config = dict(
    n_layer=23,
    d_model=192,
    n_head=6,
    n_kv_head=6,
    head_dim=32,
    d_mlp=768,
    vocab_size=6480,
    activation='tanh_gelu',
    norm='layernorm',
    norm_place='pre',
    norm_eps=1e-05,
    positions='learned',
    qk_norm=False,
    attn_scale=0.177,
    bias='all',
    tie_embeddings=True,
    parallel_block=False,
    init='normal',
    init_std_qkv=0.0298,
    init_std_o=0.0298,
    init_std_up=0.0298,
    init_std_down=0.0149,
    optimizer='soap_variant',
    lr=0.00495,
    lr_mult_up=1.03,
    beta1=0.95,
    beta2=0.95,
    lr_head=0.0146,
    warmup_steps=200,
    schedule='wsd',
    decay_fraction=0.638,
    decay_shape='linear',
    final_lr_fraction=0.02,
    batch_tokens=131072,
    seq_len=256,
    doc_mask=True,
    train_tokens=420900000,
    steps=3212,
    dataset='wikipedia_en',
)
Each number is 128 + 32 x the weight over its row's rms, rounded and kept within 0 to 255. Layers, rows and columns count from 0. Numbers have three digits each. The size before them is the row's rms in percent of the matrix's.

# up: layer 19 MLP up, 768x192, rms 0.181, rows 522-621, columns 64-127
# down: layer 19 MLP down (transposed), 768x192, rms 0.197, rows 522-621, columns 64-127
up522 098:075109156120090142070167121174211145146082128103138100124093138099121135101128140142107123084115110097110174118130087108128129123122161125133174077123089116158099122135158170171175132144104102
down522 100:196112082144120164122158146073109114137073122145106191118133141153166095111129110121154107107176117063062115131159128071066119153161144123165185095148152120118136135117130109154172131137082148
up523 109:131124131113136152102127140088167104145115162120119110156157165115130141108119097081106124173153137117027153152164121097169186133119159120133120153137151129093076060109167171135134083152117081
down523 116:117130146146161089113095167087147118114114153146137161132169074144119075106096170129141148180125133055075116177170062053134158170113170122103123141130143125134096111104068142133131063110100139
up524 104:096156175136144149169097149181151144118079186083195078085103128134180048102116175133087110139124139133153115098115115158170091150149121091088104183145149144172136084141173137045129146103118135
down524 102:110136121138162129098101119103161127117139098110123162175156144124105185061113162137199110061122150174115113194087109167111085130078144133105106143129109123145133068077155130108124152115113237
up525 092:085133182086136119136142124155163158134144146173160087154110104184128136090175098101081146169112184130141114163124081166104166068155121131098096152089141086142120140102141152117125104133134127
down525 090:103111127143133170181120221160092112164099080102149157157097150113109132139106126129165104169144148134156156117155091086114116186121083078132118155140106142163150117152114099142140112158111104
up526 102:166125143240077110111138180081141136103109174093116174062155175119150082148220142121168157086102125182132061131108164112083109086126127098179110147164154155075167121127143222107100109148082110
down526 109:162107060075152138121144154107069106176094126172110116128142141137059167145082160133119119088192122121137145080108139177151075108152097119114132099180153155118100094086144104099120155081085142
up527 099:109169095125162110115157081095122119169087104183152120214105083201189111097138123063107112102177128137154154156155144186086156129124111097102113098133129169114136125119143121157089129155096124
down527 094:177163094120134157131139181087151151144141151060112130103088197087193135097113099166083145113119075179097112141099139107141138104110184104143053140150161108081163147108154169142122112115143208
up528 092:097127129075105188087159116112157158119133132099191152157124144139153139197095167140134119092088145119166117167168126159062070124110139100131124109139072096099126167127115105184165138099125135
down528 093:106146113133177112131096151151148098098113117141146118165118147114157091115145114176169115104076108132098123113144171156143119085152115118145135164088102107185128111140057105071166148096120133
up529 099:131210100160108139089143125167119101178032153124130072095165086135119143148108087183185155132141091156090071151127149121147078136209131125101089174101099134161152089123122126199067139105161107
down529 119:148142147131168195101099143166129089158049134109089091182184153120133093116052150084129097128081148203119128102170093122161053083140179109115120151163143083160210151110087125093147126134130115
up530 108:153110145138095086125120101101140139190210148113114150140139094102109106078108121109115148156116158118131090147157136135089089101192157131109135107112128095056138145098137142107085076155147135
down530 108:112156117115133120114057092153181094124126147134146113176149151165173150125102118153139115153124131204150142105071146126116125161097109195135131135100104089108147129122191089102079145146167139
up531 100:127185142133118122159191107185141183158114130140181157183132155105152130140148090106143077180102111133141110109113101146123103099090121106119164123151095108098158196143186090079109100188120136
down531 098:171150124138138138113133142055124152150147070117173162155120138117127101140157108139207132077164138127078138122154099115123085152143112075102135175084113117164083255109135140102115134193081085
up532 101:091077075119107124159130036150005129073131150143102117148141140091140161099147133136122139089143152085106086119089156134153158146096112132065089121101065078103102094094123106088117120088134135
down532 108:134112193135136100137142185113146103197067169143098122154092106180148172119140073221126144164128143119070119092121167117092175071126115107127065131115088150192124135120097119107156107134088091
up533 102:103077121144179107117138212125155162083161077112080207114107122102111113094061119134096090104102174154096151108123170146124086148106102086100169132153068142137146080156069174103122137156101110
down533 107:147133138108146156169089146087108181144110116187156071149142122137090162130140100130160148177154149112190156126033129143113126159158114135154086143062164098108051186159113128127130139109109095
up534 103:136122110094085144156159186176143139082130152107114130147090062161160111160149174138032178153153160088146099167179086126089129133128073097102152102120111133057095091130136133143149125056148109
down534 103:173148110138167167170151140089121130163099119092140115064149207062114145091166060164156101141132123156157175192132083136069157119108118072136126125096145134170191183123085128171141141162118150
up535 101:111062117153108066118097081169166143097086168130127153097114072117131121131157176150067116170140147103090129136146079127097119102109156114133161101124121161128167147193169136133149150114163119
down535 099:141176070085110189108129120158134116144111124162154148112112114082044138074158148106130172159099118133107062109138132145183167110137181124127135098151090120063106089112128099143105084161189062
up536 100:087101154112115132150121151172186109159142120121079116089082093091134113115143117162117155133199132136096128155148105130145035134160204089187142100097113136115144134126154136122120136129120121
down536 102:110194128108192139140174202129087137129097148175184147183081108165118156101106130171139099081150114109127103148156129156086154150120100148146109154145143181141077084135115158111140144152175135
up537 101:093152151128150123180123143101142172025107147103112131105109136125147107149145159102133077060129137104118067163126143164143162140121165172159117116105134134053163097113181111102140123110128121
down537 107:111120113137171136079079127082134126137129161105128103127101125174167162134133150104164182129143124119178153122102154146111137144200187090149087120110127134182199181186054107120176056128081133
up538 099:108109087106145129123109086099141058095085081120145147080133139137102182144127122160093135106090101094172181032094113104137091093153104088110116120122136145049166108117178173138114095173121156
down538 104:131194206156186146071119099059112155166093143092117119146145082117081166154142065098154116144164073113147104129086192066121093097121103145154076192084144116139142099103135113120125150167086117
up539 099:078154125106122127121167098142133124080139106131128165145104160104207085085099174073121138172146151087083099162096134134136126144134120116124137121040101065118152138178083143056148144069150111
down539 097:086130149074103134147085132140132193174100093171182108154133115181177112133086088075166089098133152167141133111111083074193142138162138184132202122119143167061148168157071143153042148131182137
up540 096:201183164135105145146139100134116086123087118144120124116119196137140144120186116116107161149144101151146131191176184120118141123130090126085086129152205159152186126135137141140186162081150134
down540 100:171142157145120118095129081109135165122202136080119128182112131119090090134080174120154110148079086135113089131097153140110129121171077088163081140084141143113113066184111043070105173153165081
up541 097:130150132099085149088141122140110146183119132065103093144110143112170107094133124129124077125112140105125123143137094119119176091145098142106117094108129159116167127138203163114168163095105169
down541 095:167142115134116070109087124110118149139121112122106108138128134130095098105139119126195175139115099132121124085171096131096103102102104132230036124112153135131121132079128161085135103139009162
up542 096:068095059170095063112129160124072144134093155147121175090119128115101167184134050151145125149113152118088107146140148141181135149175131094187114171141146082155126093108097126132105122121136125
down542 096:091111170060147083148135128100124122112122128076114106164109157135126111114191139109141109168131172134078126157114127154156092111152090125108123106111161174152105214127154159098174103153127061
up543 101:115092107217133132121130117092108133127114156161160135124170129186137150114127092114159158125169064170028159101086201123118067181160105101090102123173166111167148149133106176166119101148103136
down543 103:126134105222096102174082112135112167123145169134072097104128149110137117111080151106105124115140172071112169134157124138102148103104136142204131086126136122123077139102169156135170119123120112
up544 099:085113064091147128115154129108103156136134080142157128126110065123188130105119152098144100147084107140055122198135118135048124114126100144112104112127175112091094174166186130126149108169096128
down544 102:103134108150192204157092151134117122115157137146133067148072129108119171146075136090063115175086101091121166082066163112167166124146150108097112113099158173134102089183121139214140160104116129
up545 097:122114153126089185161085171137154121148128177091082164106092159144172127130095141109131198146215108099103120083180153104142149139117143079080119145117122125109092098125119147076125069151117143
down545 108:126114126136118128105087088206174117096111166161175160152194084106092120134167094113140144162114117072108116141170100125114152103152181058125129177213158144169141139145173120169135178137126160
up546 100:128111168126091144104139171182165170162151120149153183071173146158116096155110195127035146170125086126131080092121068174208079119127122140101149127126112146068167089091111168174177148058171179
down546 098:103142120208134140108182130077125120111116087136135118170095133115095166172153064113146143102110137130126174186135143099115202191169112041096195127109121206157173133177102087124153121099171110
up547 109:142100146136084122164127115114145121142111127079086107039138101127125123115065164095117073076142137118105099152087117156108136139155114125168176117125126125128151099112138089178097134139110146
down547 112:073123161149095165116124139148125146188116104113166120156169122118118225183075137126140148086067184120066159136105106153120098115113148171082174105129117134172122135124111130075136100114059158
up548 095:145124151161101126160139097135137135104128129169200106149095078089126124156131108085135144102158109115203135107164154141119082121171131124139066164180101154125153131145123143120114134182132086
down548 091:127120157115082147097089118161154062180162181080109143156147129088188154152116141158148133100191111057089122136105125063152066169148127160121114072113122101107096052143134096074115130095078100
up549 096:141159119124151190130129109112129112109091119092110127139164158111106147151140139210129082121130120184076118105150075146127113119098156156091143119169168143096180114108113189112122079145141143
down549 089:093117131126139069100149144157135154094199087076074128184094158107108124126143120150133124123061128074152054115088127087146108093153071178094138145119159095120151173127077145092103099104255111
up550 106:110116126086097141087139097085148118124142134111080082094160129145127128097121163059116131124143161103125056122147160199153062157092087173137178097132132099132157068113126141066137074187142127
down550 103:155175144098103156205129126139175201085134126146197160165175125118134122145132063057068100158111123103112146139123100106134140178203089072082070109152120089077133182100119135107092116126123166
up551 106:139140131159112153116134105109137168119083129080145124136158107108127117146147185137100113171148126068096156158143124127179098097127162103147112077084142100079135118143149148082201050137072093
down551 102:106121135161147098116132090093035129115134121085085111117158120130117107127131122147132139157102134144070141113192137163122131097152134142109136129140149120118103134164115092091089086144070190
up552 101:162105092116124162080131104123086105148115082145130149144102121134145130097148050150135067143121102131077059112093075148133105152174160113139127108032139146164213179118172140095169043128100122
down552 105:138122128143105116064137151149144182125100141111120100157115162112107084163190155091151082090147113121138104132101184106086151134131168151116161096165091108126155138093170128108135177106128129
up553 098:109105159142133072117109137124131091128111144150141111107099182151103133153127126105086113129162152175115072123063134134106123154138149069080136197121185163104125133060188097152147119111129131
down553 089:112123147094080089151145122147134104094060146072139128133145108127060132069186135168044123151153085163145116108155149146160099125133149138109157157153097151184152091186122163110163130128174121
up554 098:156109194156080177116127131101119149153154078156125145150125106178188124131116104164122174111106114134165138145172129114102186085089143095129173155119144126076075175142104117072116139121106107
down554 104:115175116125178149086105108113170130115090187206132164167121157142124141136077127148102190205104181094139147101184143145154110144126136171080084132181156139088141083113101127125156116151113140
up555 095:078113143126097061210096132127094112100135199191111131155194135124162139098107096097138153151131140073097171118159132119170110176138181096162151118124135130121098172147090133076136144133135103
down555 091:094089077117119109057219176092107114159140171100133080113077149174109121081186130125121123094134072150083131167105142138068107089106114142164096143043133133144182139118170130155105130128129154
up556 100:158151110123157159159080173148136092093080103141136056117148136146109205086129123097123096098137152132127163118158108174123131139148136079125089104142120111156103193125152114078097084175088094
down556 104:129174083067123251093139121129102147194148085156159121132085161154149108136130107185134116100157138096137100179113149172168143161050102102121152153097162098118153149095099139131107082102096113
up557 101:089172163188123160117242092136177120181162124104122177198109096113126170139095152151124105165145072111089158122116128109100126095121177120136144150125136181119139115158097087158100115133131134
down557 102:081175098109119123132125110181143166113156049135152134184132155110078074136112168143212118132175083076112117163132188082139160124137060119100107118153083161087140174177123061164169089100085211
up558 108:086170110123114083125163071136143100125118172143199109106116155072151177122079132148116116102138175191126129083107130192181126089131090136120148123091150120121140124116150136141170098182154169
down558 096:102166109100071076181110130069146106174099097142120149164139156161142076103156094156069107184141136160152208083122131061099222115109119119109096125124154117163083079119133130190196179125110144
up559 104:098125168141097156123153126127100087081123184120155104154162075093168124086079137143133071154156087069167096163103121111184109179145111106132131116123123077159108065131184112117081165142117219
down559 109:171090101127173105129197142153195084081112147130116114174116113155073112137122174003114080176154130131113142145150123114146064138126030141172105134124107098111075074127136128107097124160150113
up560 097:049150077150105111113174108138094119139127109173139141215089119149123108165100139072143157141147142094144159136075123066201072091162149099137137155122126120186091091211142110109063151188168141
down560 096:165106120182125081200152102147163179104116109147096142053123143138148160173137106166092150124086082158115138171128097129098135106146136118142098111070146140160147193124147126056144109074129118
up561 093:149120131086135132148077101117174152126163142149032172070139164120136101091131124134129122138098156122129146117108108118177111123030097077104120123169144135103063128149151123082089097139159040
down561 103:126142136107176160139122141103179120157125135117128130074171079154084124127064093137058088138128166079128123116090136072187077145141112124189117121123085095127144143139084100076103073154075147
up562 110:133142126134138193095088121197160187134093123114118085151157121134137108078152140132181130113170123069138168176111085132125123139117157121149130137136193133133168153114137055159139145096127101
down562 099:081164170129172112098130145122096164134105158075087098120138157193145151115109150113147180144175100125133078107189155155133122154106092126133119144120119139174130165149117119100098124108083131
up563 098:165161139115134142145104145114117186069081126123105087113102096136146086122093075143146194142117107118128055119144105156133122161112085130088217115112137129094170104137143127067165114099105073
down563 108:186155068066099127101150129197138107111149146079123118127136170088121158173150109068118143132093132163119108153149126137124103156149077107158185119136176185153186190127102138125140095142107115
up564 100:117112110150135092192163108125154124100152124146140139112091129154153106168169131141110116126157110129077075074165179144090126148183168144110088129144120130148104108073132138087125048129169106
down564 088:081162135133130197152108092168144091147110106132111084123133117122140180117122144111078110147120134123130127164157110135102089138123118212146121124132160135123129114147109121101128116137255150
up565 099:081105141129109138216106091085143093131177107044154209111123153147168147094100074136130115155158154089076128090110097116156135084105098108191129147089168115125122125097127127102135101061128092
down565 092:157114093200096180111164101154132133116147165163128138113072093090146182161122161170159087128188120131160134142177159153134140108114109105146133125166073120130103127165113069124134148145172154
up566 106:174116190147119183145136150132122123059113093152097157152087122182150137135134130140156080096088143098146154135107130120146112126131098080123167105153171064115106209107194219167218114141126127
down566 085:114140092095136074094118130146193155113154147134097083129146152130159176043215156061105133186165168153112152082127156139097135162105155113145122115120096199148149136097100106125128114129206115
up567 091:110135178185174114140105135091076124127123143147167098127123162133106123160151147176116149182127143121080108101139112135150189110132073132134149116131145141161120109147125157118138227068115126
down567 083:145114174132065098113183123158153115173137165160126132093098109142160130101155138076126111117114086141117121125158140160107063165094148115127104107127089149142116166134157107136122116148064057
up568 101:128124151114157129059197112131112163113130084137143089092147116117147135092109145087158121164131167181060097142194096117176094104122126126147179116121133098141122142158132147105195167179099099
down568 106:069097168171120200123130153136120134111165057180114093113122136067125104091218176097156073172109155168111095161122122137081139110123097178118106151106139110106095172132076165159119185163168148
up569 099:139115128135055114080127150078052150125092138137123116165092136131125095149165137132117119197175113113095147130189128073129099166112183150134138145181084106133053081132125158081105071093086079
down569 088:112118167137167180194089152121100162148112133114168192069140113147094118119108178085168127090141194118127182121101115088104105108187102156145185125153111159077097143145161179134131120134123086
up570 105:126087112138153095166153081103168169129142110127161102134147120115155088131100097118092124133121143118095122114113183125070119145230174144169163087094087095120130170157141106095128089150123132
down570 094:092100174114118130109143132120164083145141126114134148121108106123080123127083093169110094156152092093120172102181149122153117155151156183149163054161111090155160126073184119112173130117182099
up571 099:138201121106116113161122144177115076156124128071116115082146088120072080135131139161091068155112056141132126088094131123176163157123171152109110140121104136112096103127127155102106135145113166
down571 096:128134123104127075162137130130192191073081172128107117112097118156134119051131188141170147153124134145065106124152094165120174162137113116139062140110128104125142149152118101081108155112125146
up572 093:151142184144122111158141138128079143038152120128120173125116088121166166146126105135085139148059144101177109125143149135141146082120133108184104166161127115117178151131198096121141161126187148
down572 077:055133107172111183129136111163136107188143161091159138069162155138113087123099139090140155099130117093114118108099153115179063151113143095121160164110107122174101114108164093122130147153217133
up573 100:092084069084177083116179075144141179157138124129156145067173181155156180106136114181144086090125124075177115106147118134146083141066098095110169127150126139082187126140142139122153082133104150
down573 095:151181173115104158121121076154126161139104111130135132067112151097082149076143112127107119109166107127130174172085115104140177141163109196165114144149117128117122088082116135133141083100064145
up574 102:086144163079101115104118176136152115118127153145173180123126171096133176215110154117112166147148071074110123141144132153122133123124127145059160166111134106162164169126093135128135114152115065
down574 116:106117122112129101110131133097134126101154116095136132118063098154124137111127096107205097114157138102164104165208076127147188157075077161144150073118154249110113101151149072153116106181142130
up575 095:164129096110109124155116140069175134160098147131097145112129096097135171104066127147156121122107118142126197097130142109115149131129098132121136061123154126093152114077126144104140100104120149
down575 098:092118122110094130072163171123047123163167100096186170152148095118148180148075135124106162127176116149125145131070147151143121133112071177201105101128156123118133121194142142120151066132181182
up576 102:121153097125141150075161117156153125100133135133174138104162184110095115166174131147128100204156139057133122123112130125105150139102039160067071151133101117119124086128156048114165115094105142
down576 110:114140113087160136146161116138141174143118161101149113160079141197148055127155161111140108112195110146169109145129139127146129168163121147187088123105076103122160116165154148131120188222112155
up577 098:163141080086134108150121130131171148152118152138195117158132164152155110184152156169128133103127121120133122100147049188113102154149089205117137110109144125027123203097135111081124119112122156
down577 093:071156086087153164100143118193114115119123061124122154114120102051105132071171137161060096158144138127181167109170119129127166162107048172205138149121105106080105119136111180096133118141087102
up578 099:123124139074153150142132136136126129085125061130115158095152080148113111094118152187148157095102112115155090072130116127134161092169125218165076209139112130116107066147190146170169146123121095
down578 096:153180111116191098107140148164103126078125133097153100098149110120154172068122111136133110113098094145182081146184112126130107164120162131150164082098113146100119113156114155132111124149236125
up579 096:106115071111133109130070148123106085073116106130162074076114128080208130157129131129145065173128126107137106145131118104148125138106094112185173139164097119138154105079157146087116099145123192
down579 103:148189112085102128108103136115126075108125094137136136138125088162172151159152149108149164099107115101115153069205146108148133143123191123093093153111159130105117061120093123089138117153083152
up580 096:105114141129149107167173130119211172131127157138147167129169084120097154084175176080100082181133162119136130071211120125110078145099176127082124065090104138093181141125132132161168082085132116
down580 088:104164134100089145114162103147130132157131109166090089125152127081131147119108125129122116116145099141159095091068148137143122160148111146119202136123158112117137159148122213172166123125237131
up581 095:099086106154106075113067105114098134122177123155192122107165140114142099107161140156110136092143115116172112101130162111148100193063166145133134153101099106125061209129146134151125168173104133
down581 096:137183108126164132115167139122101100162086130139099128164099122197171186141100133155125100127143128180135141131159161179128172127147086085146128146106201112093156148157125115141119109061068053
up582 105:165132140080105143119166083093191189115206146125158074097105147124129113116134097137121130180137143105130092131110104137145101173119124130103091122132134086089109142119176151175167129163115134
down582 105:040125138099125123142109087101135116185149119147128150070119139197099151124106149090154126106080103087110191104148108149236143114123135088124160144136116140158167136094152119079118105167080109
up583 103:167202149189140114096136153201141105119099148153140117061127160094155123186101108156100114124133169136116129144139118191108136156040136106077083095191121113113106127096123187118116121160093150
down583 100:076129125109189143042146158105127110108066143110116084064101123120085088127139067096103115157130141161118082153132090077129053113183118074139123130074146197156130124138139171136127139088059141
up584 100:112130122098179106169122095103108136121116099135095160082142067163137116122118219169109128186121109094124138099108156100132102140166156180194125099137114109160129103096129101136131100110128154
down584 099:210066139135141114165115102162094124147168117083154124157100101118134133102182174124159090157191126115185130102137108132129094100130170098094147116170117158119181169122070089170128131095061107
up585 097:118135135115166187167115116118148138164153097054141106116153081160151165120129129120217089136171101057061196202153114104176122086108060122113048124147121063088165106157124147143117130145127148
down585 101:141186165079139101142144099138114118121148124115222121127121182072181150113167140164146042076106173153093117135185197181129156090143182164133132070132117143161154090168115110154116145136076090
up586 102:080143140150095157141083127200114144104132147151158119152144155156127133123178136133108130173069183128118141159089157118094135111129067121152111161132080107119125132157116120135123149179182118
down586 096:139107097103133188117143183127162138151092096087158174136158186129085137107121132183143148132142059121095156105152151155161143109152150154185155113163162179144123132113152149164167065104176099
up587 104:135124149106170140126169177143123140172112132145160118076124128121108074101159148106155147128100105148201116124190152212104097115160124119120120152163126167148132134140109133099143074110097182
down587 108:149168133129208141077139140095161101085134118155197115114114136168145130150088125117114099152161151072151163082106059110105117110174054174100072141164138160155130182129124082138136157107106108
up588 100:183086170150105124110123103101133185125168115112073128128104128107196154085079110104163124129115095106182100133102080172182098090146120117142101150188138076181141124108114166132198167091133186
down588 108:169172116095089116149113138097109169191124125139145115181115162130201115125102117092131143121092116080110139173139092093063135107123087146105105161158104089199147093159195130116150117109125077
up589 096:214103117122097153149102167134155097126194136118128156124109206071118076123079098037099093140113085155121135101132155091097117071160117181122140129143132123136129156121119055097102151143143149
down589 094:131109161118129146155123124204127205206159120089124173152057082088149121100177122158092066067093107090144106171153135121098151092086127099105088106123099112150090134144164103093108142165207107
up590 101:082106121113145130140132149078101125155170108195153121141079094152140162116134120163076142136085103120176157147173145076173097112096131132116075150109093138156106141109133146073099141138100157
down590 103:189174151153113111179113116133167112081116141071143120145143152152102168137097164150123130137125170119119087142160159139142186159108124106125155129145107086052146115153136118095178118117104097
up591 094:114083146161120069110116165162144119072140100123095116090170140197141153178149160104112162113173111113114136119132125141117207176073069115150131115122124117177059108135131153104045067113123097
down591 096:138132124137143121111092134083142204148100117157140140147146192156161099084094099151123135104106130122154157137162148121100085122114111187106127116132130122100048151139166125109192077132129147
up592 100:085094117120132109111104146081146086098080141151192098120143117097128148086075065092050146121116132182125139117097127104133153104179141064123160123138140129138151104155170150135194112117125069
down592 107:149092148164164124123113106151113152189168161109121112159099149086102138101091091177177134139179122159126116146169131060197109155073146120103105149109104154112110144156133128153131054117091140
up593 100:105171118127180099132146111188118148062148122143115109147136149107166094141103106126155126162150139122153115109125191059133157161035057151094080085179124094191135165132169173102151119097104142
down593 096:121113145124097146107125125135139168175103129143112172133100155174095130155128149105129175151171143098078161128153152172157076118123137232051127132100061126135142063114118132114140174206066105
up594 096:153137123122061108109137130124142104108204118115091100119085137121202134138106206129061081098077143137075143124084130104166140163165127149145128139146149126115138144076145105119085172083120172
down594 098:106142088115115120102147145156153125094144072140123122134109121145091108110134174125144098195120133181125125160137108148101147107138178147101111198080171102084161141101153089064131130181200109
up595 099:077129163127112096111103052134159118121109131122144162134112167147135143116170109090073131226082159114130155128055143169155136065125115154120107134107129105104187156106133206102132108144144153
down595 087:108144120134177060120170089131099177124123084110130146163111093170093160143161117144145158143144126116113174217123150107083197104105113156122133137123116087126084025105137105109149175119155142
up596 102:178169108138125082131163134105107140204093142149124157114131075179066129112126074121101152098074071137113137115142160125104159190144083121169084128136113153135231148138095142133132162095082191
down596 101:098131097102163089137162110167138137132116129139152162123124176154059117147099095179136094183119074150114097088125146105115107162140129098124139091130114124160099148117079118182067132119063129
up597 094:148103074134095162087109169107171121114153118124138144163082150100136108141165154048136127151147113044087093074083133177099118090124110148149089175133158158127150101169125082112165131122125083
down597 089:147106176157139056126166142104149166111140133122128155113173116176078148104203162175109103115092141124183120106089156092090132132085185189107167167130076148127120188088129143096078130180138132
up598 101:170170155096153108147139125184122154160179083164130139108103170126139103188151083144169108113117081107097166150076135139100131115133054055088087113109174069110169129065093182112110143072093112
down598 114:154114099135111107171130090124166012112093115105138107098131122150210178157113120115126057106162150184168116148090135132147182159096164148155113145134155109133163126107065156111133197164128098
up599 098:133105192149089183142156084114149105094139142138204125151124097146129146161118181145159170163135085106099070151107088120159104146093204137098103137102126094192124150093114086103158075088120124
down599 099:040163108153108095138155113170117135116161130088134158090067122137116124177111156113136091106141137120132106134111150011093100135169144126090075108126128145154121119076168159153150143117157142
up600 094:229082100144103121055111112143123123124122168138173080107138188118157105104130140143088112143114107122107072111120137087154109141153107156142118085128052085145152139073141138142133149158147137
down600 094:123153113101133113147105119117145207069138123157185139145107145153128084154109116153144153119158181099160117104120129112140110169086093079119154093127078202136094156164111169156114102099123113
up601 097:137128143178099110077158145156094129167120111122121109088114120145220133140106121106104124102101111093159054139138107156172142082097119139063082096194088136153096124149151123099124124091121119
down601 103:144127124201129143111107111089155109086123163117107122103132124072163105064141130094102121062123125125078171117131187150174140137124177112103178129114182071096152124172115161151135108100193123
up602 106:131099171146102138168075112140164178146126068116138157152099122102146048122116101129163186092061108113144140142106081166119119175085103109140158124075122180106115098163179169164122136157118123
down602 102:109104106151115099109123166121122176060106177120091113189138151121123121132125127126109068139133137129149073111190148134129138178138114122229107193182126108164104143138144156121079108160200118
up603 104:118111155103139111112126106117171070139129113097152049071195186127098114161149170179117145131108166170086168123155151160150066121132126103088110106144095112147092132158169128048124109179104162
down603 105:073171149147140139113160134138074142113121119136182158165171148136199088109147166107122166124107155148087113165109135081055087151054187156129067168130099160136113111092137145110120181111077190
up604 098:117165145167120148125177120087136166103136125101152121092060108140105106150155170177125157130116116152164108074150136106252089129156099116151129113127104081056148100119176121088094117131135076
down604 090:167161119097108116085108131135114141088147137114143070147128114111072120171121156173139163158157121151149122089130123095098159082110129069115125059149090143146128092118109113136124082099192118
up605 106:088112101091118162157149123099110143089093139140140092077135171067093137115148197086159102119109149188164067062083170120160125077112097123122155101140169155101111149082130104105186135131114137
down605 110:096081136114077125127149147115106096158101113165140080129130103110159154091080161157090114090133231109134125157182120157094149099150145152128064112108130162196136173049148116103129154215098089
up606 105:109076170045127153125104120157120191112141148186139156090093180079128122084075091136105121140178136085107123118119123171110147158173096167116116100131085131157122121128232132137131115098110127
down606 102:095145121140166145167081156134125130102165099185119141145061142118135087138094143143104144134102158219178115106120055153088067101162180113145103151040117159110068168125100075132107148128109101
up607 092:122224174134087125087111098137124159128070146161165075090126132158168049151106143133113149082104169114090146137119068166109093101183155110113118152115087097160149091118089156174166130133108103
down607 093:120086177146144111121085148099138143169107138137083184109136118119127154091188116156171117168081128108139082092127115136148150129108142174182172137037150144099132174088136111144165088091069147
up608 093:109131132170131121132106102157078126143146160110133130136129102186167136095126143127116106165103144134120085141179103139123130101166173159100116136181178123103072099158161090124103093102111192
down608 104:135059159091122079148110148122090135102115081146147125107118089164140131111199084139153090100122180083137160110156126187175087171116145151188076132105150153112195165082128062136127082084176137
up609 099:135094145094140140150173116125148097100130119181076152119061137136112116161129135104154103131125113114109114100142170106104119118086123144103147092130139147120163184121115145102181166158128112
down609 106:149146115129098135159105132136116131151143102129163128099152156101084197152077146162127189123166149148157095177159153151143164127186123131164133175133180154147113114060110165112134087124148137
up610 083:156180159131132116148159121151115119116176165163114126175147178113116161155194159108087198134121170106088120187115146122198157111125140129136159099093162154139146142143134122109122082163103132
down610 083:122140107147140135146185163100078166132124149082127082148109109183124123130087109136164145150175124136119136136113105152053118135147140144137100111124117106121072119083091135104081138138000096
up611 100:089164181077101163162129116112133099154155072160105102124109153122158128172096117158113157070124114089234131181103117128116119085150151107168141175099125138068124042124158169095122166119126139
down611 104:185115137106088125123135121095166153127125137117207196127135115105099115155078083149174108171012163140132193140195136124141097117135129078160144125155184116146095140179082142117144148159118063
up612 097:154057119122135136115144163137100175099114160140133140125097106121174081130157083112147107164191123114115144144138195098087115140112087123149131190148072141137126128057142124147127103146109083
down612 096:117124095119108132105098117068165132105181140077168133156169159192141118111136170148151111110114133172113147058097146048175155153110133146170044119152117136126104140165105158092127118138162174
up613 107:178101081151134145149094090129170199138124075148141122142185059104162122159158170146152113181147147114160082139126069134113048101100160089164142121174124111142104099100116108138127080202117157
down613 107:122172125107131117071056078090160176157135126114159099116110190140103103133128147143125123097081148115096195169164104098138089117110118144139144156075120152161162145143126154141229111096143110
up614 100:156085157128132121123168173125139133097073145148087089111094133112103083125136155129185134121141128074139132150160114156091142130111159159113160138122081123146158058162135147139158084106118169
down614 093:057160157120078080149086107117124126108142158162127176093107172135147151153131146145105082141063113137129100082155133130109118064124085204157156173157148138145141166133166135116116076165106149
up615 103:176114109110122104132156086167131129097086166126133141095126118140129059195171101136101099128113148131115127122134182111098119103119097106077159148105101153072160047135127141114157117171134144
down615 103:110046126157165119171142168113162124141153141157110122131108158132123158095071093163113086149105134172062084142135105130137149148106145165072103118139088080110097154145175128108092098102183036
up616 102:119069202068187096145075063097132179147200158116100100123100060114100170076107157076147142122106127106082113087138127126114146106144056121064121166116104117083090203156135156105109131148129116
down616 090:085113106138075164174108128145133137101109111132130177131150129094097158134116094080109118105085139148136123165129085135082111083145151141126135119156140082139175154104112148087087084057201130
up617 098:148130119113136130106134171120116127119157130135164127109140166085062078150164122054100115107104201143109160149095171164116101109130116110177096150104121082141099137146089150137104143091119116
down617 095:106166116162122131178144143099098121074066103112146139119135109117154114102124140149109092135110098176124154090131057158142136184181127123122171105183107145151119147089125153074154147136129134
up618 089:123078171125148096169114165147167113120118082145144130153153148183187105118136105136142122109168094131119125136158110196133132128083107178111074133136108109128169133204102130124127117110152130
down618 083:143195164076106141124108107140116146128096150099140164107118110143140150138130135040087152087128155115105122112141154148073067157170120214110110096119086119119137108084126141121139125162155086
up619 102:105108178132119161182119072106172135144154118116053151080170163149112164153049127162152074162137151122170089150154141185133121090174150132145067174143142162100108124102115122139101158134104164
down619 104:177170112173110101081182161135121201126144111125122119163124157154125104141113143105165162109147063115098195070075126087111110127095119058153148099114130116109137092112124074149163149111156081
up620 102:091182144134133225149120111148116115185136128120159116129115113130117118137160115108143094167113199147150107116140137111204110118133109108115129164153148141133141113112145113146136087141097094
down620 100:164179140173193079137082108062125165156060119072103092141161067117086129105108123168118095170131163114031179046082169124121100140117073100114140134167104141088102138127105078118096165129115126
up621 101:158084127124153096059090170157094103143179166116066144106135108152123125142090117212175145130114126051104182068147129149163091152118121134071123114163147136142081123121164123132136141175138136
down621 090:118157163154120127185154125132121145142147103180189115131198143103158175130108100052071136135164120122110103114118112113102159097061157073153109123133128069120149126121193119114164106140153067